Each number is 50 + 15 x the weight over the matrix's rms, rounded and kept within 0 to 99. Layers, rows and columns count from 0.

# layer 7 MLP down (transposed), 640x160, rms 0.0974, rows 3-89, columns 120-159
45 60 58 37 72 42 45 22 53 29 66 59 74 33 38 47 71 49 51 63 35 41 38 33 53 45 55 60 47 53 64 41 61 77 82 76 53 65 37 67
57 45 63 69 62 47 58 82 43 29 74 42 55 33 35 47 40 33 44 28 40 44 60 47 15 49 72 55 52 69 40 23 24 59 33 70 55 48 44 55
52 27 52 68 41 18 24 35 34 62 65 67 58 35 42 32 41 72 64 57 68 46 56 50 44 69 61 65 48 33 33 57 52 35 39 48 12 56 49 19
55 51 62 56 59 86 50 65 31 54 42 28 56 77 53 46 50 54 57 46 59 50 51 73 61 61 60 51 36 28 54 50 58 49 47 29 36 62 37 25
58 85 65 59 42 54 51 58 48 75 32 39 38 43 41 52 69 73 32 79 61 64 57 60 44 53 39 45 46 62 53 31 48 57 76 39 27 36 53 59
47 54 48 32 33 54 22 39 51 40 53 39 36 40 39 46 50 29 61 66 78 28 48 38 80 31 58 57 39 60 34 22 54 41 43 54 34 42 33 52
48 36 64 55 54 53 42 39 50 55 78 50 50 65 62 49 43 48 53 73 23 59 55 42 51 39 55 56 43 35 50 41 58 52 26 51 69 69 51 60
54 51 80 31 53 54 47 59 58 50 31 65 78 26 08 49 56 38 49 43 47 66 58 20 51 36 59 59 38 38 47 56 56 57 42 71 70 37 65 45
46 46 21 67 17 46 55 45 37 26 37 54 40 74 30 38 63 30 97 56 75 31 45 57 72 59 53 51 64 50 37 57 62 55 35 47 57 45 47 52
07 42 43 54 70 52 43 54 51 53 46 42 44 49 38 42 47 38 45 39 47 66 58 62 35 46 23 24 55 24 63 68 53 58 44 35 45 53 69 20
38 43 71 47 41 64 47 87 50 49 46 48 68 78 52 40 74 33 56 55 62 27 48 46 43 42 86 77 23 39 65 15 59 56 45 55 40 49 44 47
40 36 54 58 53 66 50 32 43 41 70 49 42 49 41 43 52 68 29 38 57 51 43 76 33 36 47 39 49 63 59 43 54 49 61 44 60 60 46 48
51 40 76 43 41 58 40 29 71 05 38 28 30 45 30 49 28 37 37 64 42 57 20 86 76 31 48 49 58 28 40 53 44 70 73 64 33 63 45 41
44 54 23 36 54 68 42 51 52 48 48 42 20 73 72 33 58 62 71 21 61 32 55 70 45 63 62 52 43 55 37 48 72 64 47 33 42 44 41 48
48 56 64 64 59 57 40 63 46 52 83 51 32 47 22 43 41 41 51 40 58 52 86 44 77 45 36 34 36 34 62 45 48 60 65 25 39 36 57 42
58 78 38 45 33 43 86 59 45 53 54 29 55 35 32 57 40 65 42 28 48 69 58 65 32 34 30 55 70 59 48 45 38 32 63 40 39 67 40 37
66 60 74 42 47 71 47 59 71 61 60 56 34 53 33 46 37 44 55 23 47 57 57 62 88 46 80 81 60 54 39 66 55 46 61 47 49 74 35 35
63 60 49 36 57 89 58 48 41 40 49 48 51 54 69 71 61 53 52 57 63 54 43 63 24 49 73 31 59 43 65 31 63 80 49 53 37 43 52 65
49 41 60 63 43 55 52 70 58 61 48 30 54 50 24 35 21 46 48 38 44 39 76 37 26 36 45 48 63 45 30 38 47 64 47 59 77 46 55 49
50 57 51 26 53 30 42 49 38 40 49 49 43 45 69 51 53 45 61 00 46 47 62 41 36 58 47 34 58 67 48 57 58 22 61 19 60 40 44 46
34 37 25 51 50 38 48 65 55 35 63 66 58 37 65 50 70 44 47 67 51 50 55 35 46 42 62 50 50 59 58 59 28 48 63 54 46 35 60 68
63 58 27 67 49 53 47 63 74 50 59 54 29 36 67 59 82 53 53 45 60 29 61 46 92 74 43 54 04 22 60 90 48 48 73 49 47 40 69 11
62 73 78 50 46 26 34 62 56 42 49 57 11 69 56 57 52 42 66 50 66 50 40 47 49 44 79 68 59 45 65 01 25 65 52 43 33 56 35 67
54 58 65 35 31 36 67 39 48 39 52 63 52 30 68 67 41 24 37 53 18 40 51 37 59 32 58 35 45 47 45 70 45 38 47 45 60 61 54 58
55 65 62 47 54 63 54 51 32 70 69 31 49 39 43 44 42 49 51 29 38 42 39 51 59 69 40 39 61 71 29 74 51 51 54 50 57 40 55 41
51 37 48 61 62 72 14 34 51 59 28 80 38 46 75 71 52 48 36 59 62 47 32 24 42 67 63 53 49 39 43 30 39 45 85 58 29 53 37 35
46 69 63 49 35 56 49 78 43 57 31 57 35 43 79 43 29 43 61 54 30 65 33 47 71 53 70 50 56 53 50 64 65 60 37 60 49 56 33 71
61 35 33 61 15 61 65 37 45 48 77 69 63 38 81 52 39 29 47 59 43 53 56 48 32 50 13 30 69 33 55 50 61 36 41 39 52 46 51 50
51 34 49 38 62 87 51 69 56 47 57 63 66 32 59 55 24 18 56 35 54 55 19 23 17 10 73 52 44 42 72 28 66 55 63 68 75 48 38 59
43 66 70 54 19 44 59 49 59 32 51 53 31 32 62 58 56 62 45 56 34 73 33 30 61 38 52 67 61 62 42 54 46 33 59 58 26 35 57 41
58 47 86 34 32 45 33 40 53 70 62 67 37 41 78 62 39 52 69 80 50 63 63 48 60 24 58 43 69 50 45 68 61 29 64 58 57 43 43 33
56 69 59 58 65 45 69 46 36 62 73 55 54 70 15 69 30 45 66 71 42 67 47 40 34 89 23 63 48 45 07 45 58 65 56 99 41 27 57 99
39 46 75 46 39 68 56 68 37 47 54 51 34 74 45 56 30 42 54 35 43 41 24 28 63 61 67 40 48 46 59 44 70 61 56 52 18 44 40 81
50 80 69 80 56 75 64 23 69 54 32 31 78 48 26 76 50 41 40 41 54 26 37 47 39 45 52 77 41 45 56 48 42 28 48 66 29 24 43 40
48 38 58 55 27 56 78 37 44 52 54 78 30 41 60 49 26 35 83 19 78 52 49 64 49 63 05 33 35 57 57 18 39 67 49 69 43 63 56 30
61 59 46 59 47 31 38 61 34 51 74 61 41 34 36 51 43 50 54 56 51 58 51 43 54 50 51 40 59 29 60 29 49 58 53 76 73 54 63 34
78 34 71 42 62 49 59 44 47 23 55 63 76 61 40 39 47 29 65 25 45 55 40 52 23 66 51 61 61 35 66 51 70 36 37 68 42 35 78 52
50 75 56 57 49 44 52 35 46 49 30 58 49 55 66 56 71 81 34 92 40 69 65 42 25 46 41 32 50 71 41 17 42 61 47 42 42 60 49 42
35 54 67 24 32 63 51 41 51 41 37 46 50 67 39 37 52 45 60 78 46 31 63 60 47 55 38 31 66 50 63 42 43 73 50 51 44 70 53 43
58 43 43 51 57 60 45 28 51 68 67 59 45 44 46 46 54 70 27 57 41 46 31 37 33 37 54 54 50 35 74 42 47 48 67 45 53 62 63 41
78 71 35 94 58 46 67 42 29 41 44 42 54 50 56 57 21 65 67 51 87 17 16 80 42 58 17 55 36 52 30 60 24 55 48 73 52 60 79 40
44 58 37 33 56 54 63 47 28 60 61 55 77 57 28 27 50 57 78 58 53 46 67 40 43 47 74 61 46 30 53 52 42 53 41 53 30 55 61 44
61 50 47 57 44 56 59 43 46 49 71 37 61 48 56 38 51 66 57 46 56 66 66 57 26 35 70 59 53 50 50 40 54 51 42 22 44 49 53 35
79 31 78 52 35 42 49 64 51 38 47 45 37 39 46 34 51 64 50 47 51 42 89 58 28 35 43 52 61 57 36 78 75 55 33 44 53 46 67 67
69 45 50 47 53 57 49 80 58 52 68 43 24 44 32 44 69 59 47 39 48 59 23 33 37 12 54 55 41 70 47 46 38 40 60 61 35 53 90 40
43 34 61 58 47 42 38 35 47 60 52 47 65 47 39 58 56 56 59 45 37 64 68 54 14 46 57 30 36 67 75 23 58 35 35 27 40 52 42 43
25 42 62 63 59 44 49 53 71 39 40 50 67 41 60 70 53 55 48 66 61 30 54 49 48 19 56 50 57 51 58 42 79 43 52 48 32 55 36 55
36 36 45 36 62 37 65 52 48 44 77 52 69 40 51 74 42 52 55 69 51 50 46 01 81 33 45 46 24 45 60 92 49 61 38 66 42 51 47 43
58 56 71 45 47 50 88 28 54 54 69 60 40 38 46 50 42 32 68 29 61 44 30 52 78 70 37 62 30 46 41 08 30 76 58 34 52 59 59 48
45 50 42 69 36 35 55 32 34 52 64 60 19 30 63 39 44 51 50 57 38 25 55 38 52 78 62 43 41 62 41 65 67 62 26 37 50 55 41 58
44 36 24 41 75 82 52 33 48 22 70 73 34 57 62 25 76 26 50 57 20 38 42 64 62 43 70 34 37 63 74 35 38 67 52 63 72 55 60 41
50 01 46 54 55 80 67 47 52 47 69 51 41 48 44 47 57 56 53 59 59 71 32 38 58 59 45 36 42 31 64 52 52 64 56 70 58 65 53 58
58 36 60 29 50 50 33 44 29 42 55 76 39 22 43 37 64 41 57 46 55 72 70 40 47 66 47 41 41 27 36 50 34 24 40 75 29 28 77 46
46 48 84 43 63 49 54 48 61 56 70 39 48 64 49 46 71 65 44 34 78 42 50 69 61 78 42 57 55 42 62 76 37 51 40 68 05 29 56 37
37 49 71 45 43 51 61 53 45 82 31 36 68 51 45 61 68 43 72 45 75 68 72 62 34 45 46 49 67 55 50 00 56 56 71 56 60 30 69 52
50 30 28 71 37 73 54 68 70 73 63 77 53 48 58 38 46 25 42 62 49 50 54 53 52 63 56 49 71 63 63 60 78 30 62 41 12 44 65 37
68 53 60 23 54 43 50 44 40 29 83 36 60 61 52 32 38 35 48 67 21 38 34 43 57 65 43 32 48 45 63 42 55 64 32 55 61 65 47 52
59 75 71 49 60 48 42 44 42 45 22 52 72 49 42 66 50 55 31 41 35 59 57 49 19 49 57 52 60 49 60 54 30 47 67 70 64 49 46 48
41 50 00 51 57 61 47 55 41 45 26 55 57 54 41 37 53 55 76 51 44 27 76 19 50 40 47 57 54 62 64 26 59 61 41 53 37 52 42 41
23 75 65 36 53 31 28 23 44 65 78 35 41 44 51 58 22 28 44 63 12 42 54 54 40 39 37 62 39 34 50 71 67 48 65 59 62 49 71 62
16 47 60 19 80 58 77 50 58 24 53 41 27 51 63 47 65 36 26 46 54 44 38 34 56 40 65 60 48 64 48 44 75 48 67 41 61 47 27 56
36 58 60 38 41 53 31 56 49 45 28 45 40 62 28 72 21 58 38 34 43 57 32 55 43 43 36 59 50 44 62 53 51 35 60 72 43 46 55 37
42 45 64 41 37 67 48 74 44 37 58 55 55 45 55 71 54 21 57 35 63 49 57 36 69 78 41 56 55 49 52 45 59 55 42 47 51 43 51 67
68 72 52 49 39 46 42 46 68 71 52 37 51 71 16 51 61 65 55 36 66 65 62 22 59 51 74 46 48 49 64 76 40 63 52 52 38 58 26 35
84 52 69 61 57 40 55 48 35 63 19 62 40 61 65 43 45 35 98 64 51 36 52 64 48 60 68 29 58 69 63 35 58 75 78 49 45 52 44 54
34 38 36 65 70 58 49 48 42 48 47 38 58 62 36 40 54 72 39 57 23 30 37 60 54 48 48 52 43 41 74 52 50 58 67 52 63 28 41 34
34 15 67 47 62 75 39 41 57 17 50 41 59 16 33 46 53 57 42 53 47 46 48 59 38 47 83 46 38 62 29 48 37 44 59 09 21 54 45 69
73 38 32 74 30 32 45 51 72 58 28 58 57 46 56 49 54 49 72 30 83 45 59 67 45 43 43 35 38 88 61 77 56 54 45 58 44 34 59 31
55 60 48 62 52 20 35 57 43 41 40 14 76 56 46 64 56 59 35 51 72 41 43 47 48 57 37 77 60 55 45 52 57 57 54 58 44 51 28 25
33 46 68 44 40 39 63 49 35 52 19 42 49 26 54 40 44 58 58 37 56 34 63 90 59 80 65 54 53 45 75 41 46 59 50 52 46 44 35 14
61 29 46 48 38 38 62 54 64 29 53 59 39 53 34 52 41 32 38 52 53 54 34 59 46 34 44 61 45 57 32 40 46 40 66 55 56 40 50 48
51 32 47 72 34 47 52 47 38 49 80 52 64 59 78 31 76 45 44 66 44 43 15 19 65 45 56 56 62 39 70 17 26 32 59 52 38 52 38 56
59 68 47 65 79 43 43 15 26 66 63 33 43 64 29 37 75 36 49 51 68 33 60 39 85 40 48 64 35 39 53 70 42 72 50 52 48 42 33 69
64 47 62 57 47 56 47 05 45 44 60 35 31 45 83 49 86 26 55 48 67 60 75 41 34 51 61 39 53 48 49 34 59 40 59 52 40 47 47 36
43 45 61 41 65 46 32 50 30 34 73 53 50 65 55 54 60 65 55 54 54 37 59 52 42 53 60 55 40 72 49 34 61 54 67 40 38 35 72 38
41 20 24 80 44 54 75 56 63 13 45 58 35 48 69 64 59 56 60 75 41 61 38 19 59 43 39 31 44 43 65 75 27 51 61 56 68 62 55 47
59 48 36 37 55 54 58 28 69 59 37 73 31 33 38 61 33 33 18 58 48 50 21 57 55 32 51 68 69 58 57 64 77 60 50 57 45 63 49 56
44 64 55 42 64 36 40 53 49 43 58 34 42 44 51 56 37 37 48 73 39 34 50 36 66 58 00 32 59 51 50 41 38 54 31 62 61 46 32 73
66 32 59 37 27 63 15 76 52 29 48 17 40 47 72 57 32 45 58 53 51 38 73 38 54 48 72 59 47 65 51 68 53 70 45 33 45 61 49 59
48 52 47 52 59 38 36 50 44 54 35 29 47 00 46 59 67 68 76 60 54 57 53 37 64 65 75 60 47 55 48 44 58 34 42 44 25 44 34 48
85 69 65 32 40 37 65 61 24 61 49 54 52 20 46 30 83 46 74 46 49 47 47 29 58 47 46 45 54 54 55 50 44 34 54 46 28 70 62 39
42 46 54 56 67 36 48 79 50 64 65 42 52 46 35 48 59 59 44 54 56 47 29 46 22 38 55 41 68 52 47 41 53 41 49 49 70 62 24 15
56 42 60 22 56 55 40 75 56 30 63 58 58 49 80 50 39 68 45 63 43 67 62 62 45 24 78 36 38 48 58 47 44 61 64 51 48 45 42 33
61 51 19 66 61 47 48 10 50 58 43 35 54 80 50 45 72 42 78 52 44 05 25 59 74 40 62 37 49 59 80 64 27 74 65 80 35 16 50 68
67 37 48 59 58 53 51 62 64 43 42 47 49 46 55 61 23 67 43 71 30 55 56 37 30 46 66 65 52 56 24 61 54 47 50 47 32 53 85 57
34 30 45 74 62 40 47 50 63 56 82 75 59 42 77 34 42 39 60 65 40 22 43 51 58 68 51 39 58 44 42 39 58 32 60 41 37 44 53 35
60 52 52 41 26 58 54 56 47 73 39 44 62 76 52 57 59 62 56 51 51 40 31 43 41 45 53 38 46 80 80 65 68 66 37 35 59 25 56 45
# layer 7 MLP up, 640x160, rms 0.109, rows 4-89, columns 120-159
32 87 33 24 68 35 59 48 48 41 53 71 26 48 59 37 76 80 77 64 84 36 30 41 57 58 51 74 77 41 41 58 55 60 42 39 69 41 39 43
53 68 41 58 68 33 55 41 76 56 46 78 00 45 33 93 50 56 40 47 13 36 33 41 38 36 57 26 44 55 48 79 41 59 82 48 37 44 56 50
53 56 39 42 74 38 66 47 49 52 52 61 32 38 66 59 55 69 50 20 48 50 36 38 45 82 50 44 57 34 46 50 39 63 59 40 58 31 71 80
66 67 65 49 65 43 55 60 46 51 35 35 56 44 55 66 62 59 31 69 28 63 62 27 51 38 35 39 37 57 49 49 57 60 50 59 54 46 49 55
60 53 58 64 74 45 83 44 56 62 24 30 63 43 41 75 38 59 61 54 37 55 54 60 52 46 37 38 47 58 39 43 42 49 53 59 37 59 58 60
28 36 42 49 40 44 34 43 52 60 37 72 50 62 41 54 50 47 29 39 38 43 38 69 67 62 36 45 58 55 48 53 40 41 32 87 27 63 56 49
53 56 68 72 41 44 34 44 69 54 46 81 57 65 73 55 39 69 72 65 56 47 68 52 34 46 32 44 47 57 51 62 43 57 51 46 40 47 63 51
53 56 36 37 50 46 51 46 45 66 41 63 26 27 25 53 18 68 40 43 27 80 71 50 89 38 50 36 26 48 32 53 38 63 47 31 50 49 91 45
54 55 31 70 33 30 55 49 25 37 30 56 43 72 54 51 78 57 59 40 53 33 46 69 25 64 42 48 16 71 10 39 40 36 64 45 53 44 36 76
47 48 64 51 53 54 62 46 63 79 50 40 58 10 35 29 72 68 58 40 65 59 72 78 80 30 49 45 37 54 37 67 63 55 55 63 59 51 38 54
59 46 69 47 80 49 60 49 61 46 52 48 24 68 70 68 26 47 62 63 61 66 40 42 63 47 35 41 58 35 67 62 59 58 47 43 48 21 31 35
76 61 47 49 54 66 55 56 50 41 27 57 52 33 41 49 56 90 46 72 42 70 46 75 79 58 46 65 57 35 61 66 36 65 25 47 76 51 39 26
56 39 38 55 39 49 49 43 32 50 63 44 55 68 59 42 38 63 64 68 69 18 38 52 37 62 45 53 42 57 41 71 34 63 60 59 39 53 45 53
60 50 45 72 64 22 32 47 32 64 63 55 49 52 16 66 57 66 37 35 53 32 49 39 53 47 41 31 43 76 54 52 58 51 41 43 70 50 59 45
42 55 29 59 74 37 62 50 55 56 53 83 68 17 54 44 68 47 48 36 57 65 49 44 57 77 28 30 17 26 59 59 61 53 84 53 65 46 79 70
32 80 41 61 64 41 48 59 25 45 39 52 68 43 46 54 67 45 49 68 54 33 40 41 52 35 22 27 60 61 51 68 23 53 43 67 81 30 32 64
55 50 15 48 73 47 62 50 56 54 42 42 61 62 52 52 49 62 41 40 88 50 37 29 40 54 47 79 36 66 31 67 24 48 54 47 54 40 44 60
51 58 55 60 71 32 60 21 61 61 58 73 36 68 64 66 43 65 48 30 60 73 43 48 50 63 47 63 10 48 63 43 47 66 52 26 45 52 86 61
37 41 43 57 67 33 25 25 31 67 35 76 40 69 57 69 61 76 59 59 41 54 24 62 41 61 55 29 45 84 36 45 53 54 29 31 55 26 54 74
51 58 49 45 43 45 47 45 44 47 62 32 62 15 58 28 55 62 44 62 70 68 39 52 52 48 45 54 53 40 54 54 61 50 58 46 51 76 62 55
48 62 34 38 68 27 54 49 20 57 39 67 67 53 67 63 55 79 52 63 38 47 28 57 71 73 36 29 27 63 46 30 14 39 68 38 43 50 57 48
38 37 50 55 33 51 90 21 42 35 37 59 55 60 59 65 43 58 49 59 64 60 48 60 59 78 29 55 63 49 40 45 45 43 32 53 35 61 52 56
43 71 48 41 48 67 41 36 57 43 51 68 64 55 58 50 52 61 67 50 45 58 46 26 50 56 34 26 74 56 40 74 43 40 45 43 61 40 42 67
60 63 69 58 46 46 53 57 26 60 57 65 45 68 59 58 50 57 48 58 75 20 41 71 52 82 45 77 48 42 42 46 50 34 39 68 52 43 48 50
57 53 66 52 60 24 62 64 25 40 50 44 54 40 44 77 51 40 25 43 36 56 28 39 64 48 66 30 54 00 13 47 43 58 45 45 56 53 70 44
52 54 65 47 49 54 32 48 70 43 47 47 36 60 73 37 52 53 37 37 61 16 57 43 52 69 49 44 58 22 19 40 72 43 57 24 52 52 49 33
67 55 48 83 76 50 46 42 35 62 58 58 54 13 40 36 63 38 74 44 56 61 31 35 44 83 35 47 18 54 29 45 59 29 43 79 39 65 46 87
58 68 22 58 62 53 44 51 29 50 47 54 53 41 56 50 35 40 35 32 44 25 17 43 60 40 43 86 39 68 57 52 46 45 85 60 54 57 63 66
34 41 52 49 52 50 61 30 44 55 38 50 44 66 24 31 69 57 59 54 72 55 50 46 60 35 34 40 67 58 39 50 46 53 47 62 63 70 41 56
45 64 30 57 41 44 78 45 42 41 41 46 58 24 24 46 45 51 46 24 72 68 25 52 60 56 33 50 36 42 48 53 81 47 96 62 55 55 56 59
60 42 34 55 45 51 40 57 49 78 43 48 89 55 28 54 21 51 34 44 53 62 49 68 58 60 43 43 37 62 00 69 60 99 69 82 89 61 47 48
52 53 38 35 29 62 49 62 34 45 53 36 39 43 24 74 17 51 36 61 55 48 55 73 58 23 42 33 40 30 55 47 67 41 60 29 61 92 95 43
56 69 42 74 55 62 57 25 44 42 68 44 47 49 46 62 32 74 29 44 55 15 19 33 36 53 27 39 66 58 40 54 69 52 35 59 60 61 44 47
54 63 65 69 55 48 42 44 30 74 64 70 24 60 57 45 38 65 67 07 46 09 69 60 58 70 45 40 66 52 50 45 29 77 38 26 59 37 60 46
48 71 53 36 42 46 46 42 52 63 39 54 46 13 28 42 50 67 58 45 53 45 61 49 36 57 38 42 64 41 42 38 53 46 65 51 69 75 49 21
57 52 43 58 49 55 48 71 42 76 52 83 49 60 51 50 57 76 57 71 57 68 38 40 53 60 39 34 55 46 40 63 45 53 18 28 60 49 38 60
51 62 43 70 27 52 66 69 59 37 06 63 60 34 46 42 47 50 63 26 52 31 62 20 77 33 39 44 38 46 55 61 48 81 60 71 23 74 53 47
52 63 51 58 49 47 53 53 80 44 43 31 53 17 56 61 56 58 62 61 63 35 56 45 54 68 45 48 57 31 55 47 72 44 69 66 76 32 62 38
45 51 53 43 51 60 52 82 69 61 38 77 27 84 64 53 42 45 58 55 48 48 69 41 65 38 31 49 33 45 53 48 51 43 34 53 56 40 38 71
49 43 24 66 53 38 61 36 58 79 33 50 48 30 35 50 41 36 61 27 73 32 67 57 77 41 43 66 44 49 23 62 30 46 54 68 59 49 46 54
80 45 18 38 42 74 27 32 29 46 37 86 33 46 58 64 40 68 50 51 49 42 32 59 55 55 75 38 42 61 67 33 68 48 68 33 58 39 61 64
25 52 52 52 42 54 49 49 33 60 19 45 72 42 19 53 59 86 43 47 74 71 32 65 73 31 51 52 75 29 46 40 46 32 45 61 52 65 53 44
67 96 40 68 80 44 53 45 54 44 43 30 29 49 41 54 40 66 69 43 53 31 43 54 59 44 42 69 33 57 73 67 20 42 33 39 80 24 60 65
53 61 28 57 64 59 52 57 28 36 57 65 23 73 65 77 38 36 35 33 49 51 39 65 41 73 63 66 30 77 31 50 69 57 43 26 71 55 43 69
43 45 43 49 52 32 72 56 44 42 51 66 23 48 48 53 57 58 67 51 75 68 22 50 52 84 57 54 64 50 37 69 50 51 43 47 51 29 35 54
68 43 54 65 43 47 75 31 30 55 49 29 35 65 24 63 40 47 73 56 42 44 30 55 47 65 55 46 54 54 38 38 41 66 49 61 80 45 32 28
33 51 21 61 46 44 44 65 47 56 51 77 51 77 58 73 54 69 71 39 81 55 37 76 57 43 26 53 55 49 52 49 48 69 23 55 70 27 45 36
60 39 52 56 43 65 47 46 30 74 69 61 28 61 49 52 49 54 81 06 61 36 28 51 36 87 12 62 50 57 59 48 20 75 62 50 45 63 73 42
48 32 66 57 39 33 49 46 25 47 39 72 66 46 46 35 13 58 71 67 53 70 53 73 41 29 12 32 36 74 36 44 71 76 39 50 76 28 34 43
46 37 34 99 30 54 85 19 58 64 42 64 36 59 30 83 64 77 54 43 60 73 56 89 63 78 01 33 66 51 41 65 16 63 53 65 54 65 62 63
60 61 30 20 74 28 35 36 53 53 33 46 45 45 47 44 32 76 58 52 62 64 70 51 63 48 45 65 60 61 60 58 34 57 60 30 66 70 28 44
52 41 62 67 50 42 58 43 33 87 42 41 54 62 08 60 58 71 72 53 47 70 25 35 65 73 67 31 59 51 49 24 56 50 49 49 44 27 69 43
56 38 40 29 51 47 42 36 38 51 34 65 67 52 61 58 57 71 69 47 71 77 37 45 52 76 58 52 81 49 42 69 60 63 49 48 55 83 66 50
61 39 46 43 49 37 70 31 42 57 51 49 23 56 47 60 29 68 35 37 46 50 61 70 69 71 39 39 67 48 26 45 12 31 52 56 45 46 45 64
69 60 48 44 36 13 52 54 39 62 53 46 56 45 55 39 53 41 51 23 32 12 44 37 66 50 42 66 38 43 50 49 47 85 53 35 33 48 80 67
48 40 52 38 66 65 75 64 39 30 44 47 35 48 47 66 57 48 42 57 63 59 41 68 63 83 75 40 49 39 25 57 67 38 65 62 43 61 61 53
76 45 39 64 67 52 82 70 44 52 50 63 19 28 29 79 33 39 70 35 45 30 58 43 54 46 58 50 67 76 31 89 61 42 24 56 60 61 59 52
53 74 50 33 50 24 64 48 68 36 48 59 27 55 43 55 53 53 35 31 42 56 52 48 36 40 31 25 47 70 29 52 57 41 64 82 42 56 51 39
51 49 25 37 62 52 63 52 58 73 21 61 46 40 21 20 67 58 38 49 90 73 53 67 29 41 22 53 49 35 65 48 60 54 58 40 57 57 57 41
56 72 54 60 65 38 48 23 48 62 70 61 20 18 22 51 40 22 81 25 44 36 63 60 50 49 13 43 34 68 65 72 40 59 59 50 38 54 50 59
18 27 40 26 38 37 44 28 54 52 64 57 69 16 31 51 57 35 70 59 95 73 40 66 51 51 40 71 35 68 49 60 55 37 72 50 52 77 73 45
64 53 66 35 69 32 62 54 27 67 24 51 35 72 57 46 61 64 68 41 55 45 23 67 23 59 46 67 56 62 33 36 57 46 31 35 53 55 32 56
48 54 31 35 67 15 27 42 35 68 40 69 71 55 45 62 62 47 61 53 50 61 28 73 61 47 55 68 22 50 33 41 56 48 71 49 97 40 52 46
53 74 41 47 60 47 27 33 53 60 30 62 38 41 54 60 50 62 55 53 62 66 62 74 45 49 34 39 63 54 55 48 34 41 78 45 57 80 46 65
55 48 50 30 38 52 50 37 40 37 58 79 76 48 47 37 62 42 69 47 65 70 24 44 36 23 37 52 23 31 29 61 48 83 40 34 56 62 47 53
62 59 34 54 59 60 70 29 46 47 74 73 42 81 59 35 42 35 17 53 75 48 62 35 46 74 67 45 44 40 29 50 68 79 49 30 82 49 41 58
57 85 37 67 46 26 62 38 64 66 49 37 52 52 44 49 29 39 35 69 42 51 38 36 41 43 49 57 43 43 52 61 42 52 62 39 68 48 61 59
37 61 62 45 47 40 65 61 44 47 53 57 43 40 30 37 30 66 66 63 39 55 62 54 40 27 34 36 47 56 36 56 36 46 48 80 55 61 59 58
53 43 13 51 52 56 47 58 66 61 47 50 44 59 38 37 84 50 43 65 56 51 24 81 56 74 53 35 42 55 30 57 22 53 53 58 74 69 40 47
32 80 17 57 25 59 36 50 35 69 50 35 66 67 51 41 54 64 68 26 52 50 36 66 54 50 46 63 62 49 54 71 25 53 50 58 63 54 68 48
52 46 42 51 62 58 44 51 50 71 44 76 39 39 67 51 29 52 66 39 79 58 45 39 37 53 63 19 61 57 62 60 27 56 65 38 35 83 80 43
72 58 48 35 48 42 54 38 49 31 60 67 49 60 45 63 25 46 51 63 36 47 39 59 49 56 60 33 63 52 34 53 62 58 61 59 79 44 50 33
63 73 35 63 48 44 45 59 55 87 58 38 60 30 35 51 51 54 58 36 43 61 38 47 67 56 56 56 31 55 37 51 30 50 65 59 47 44 26 40
53 61 56 49 58 52 75 52 77 40 33 30 72 40 11 59 27 44 39 72 40 51 66 52 51 55 28 59 64 28 43 41 66 46 75 62 88 50 49 61
45 32 62 44 40 40 72 62 37 53 58 84 34 49 30 19 18 59 47 54 48 45 46 53 47 22 64 41 47 54 54 97 40 85 42 60 81 46 39 69
49 64 56 67 73 48 37 46 37 49 46 61 44 43 31 66 48 45 56 59 35 62 42 30 43 67 14 44 67 55 57 55 35 59 36 56 35 40 53 54
43 57 63 76 58 46 57 22 24 53 54 83 38 55 48 56 31 44 43 54 42 37 38 49 75 48 60 39 61 50 73 66 21 58 50 36 44 73 50 54
57 63 43 52 47 12 46 46 37 75 25 61 51 31 42 31 45 41 43 37 56 42 28 69 67 35 33 40 67 51 31 51 54 38 66 64 35 83 52 39
62 40 57 68 26 41 69 21 29 59 52 66 31 72 46 51 39 61 91 24 66 48 71 46 58 40 40 34 76 54 55 61 59 51 64 72 65 56 46 48
60 34 59 43 37 53 79 55 59 67 25 53 41 70 48 61 40 60 79 62 55 44 76 75 52 48 34 76 54 20 21 28 36 39 29 37 39 64 66 42
33 54 47 73 64 34 64 42 37 57 32 49 62 60 30 74 19 59 41 45 58 47 57 23 44 56 38 45 35 37 23 34 57 47 95 30 35 70 46 54
77 50 64 52 82 45 46 38 69 41 11 60 29 66 56 54 48 79 72 53 68 38 28 55 54 62 48 70 35 63 57 36 48 39 32 29 47 47 55 33
62 51 56 71 42 53 37 47 31 64 53 74 56 36 38 67 43 53 52 62 58 28 43 60 69 67 59 59 52 57 61 38 71 27 59 40 69 35 43 89
60 53 65 60 48 60 55 60 29 67 55 42 64 57 43 50 30 37 33 44 63 66 40 59 51 45 60 59 33 22 46 44 62 40 55 78 97 43 44 39
73 75 47 47 71 30 54 34 47 58 34 34 53 26 65 47 58 51 27 60 31 54 61 54 44 48 22 69 63 35 58 41 44 66 32 45 57 67 59 21
42 24 40 62 68 39 43 34 21 51 67 59 49 51 51 35 24 42 57 40 54 52 34 21 44 29 25 38 46 41 41 42 47 36 75 61 46 60 99 58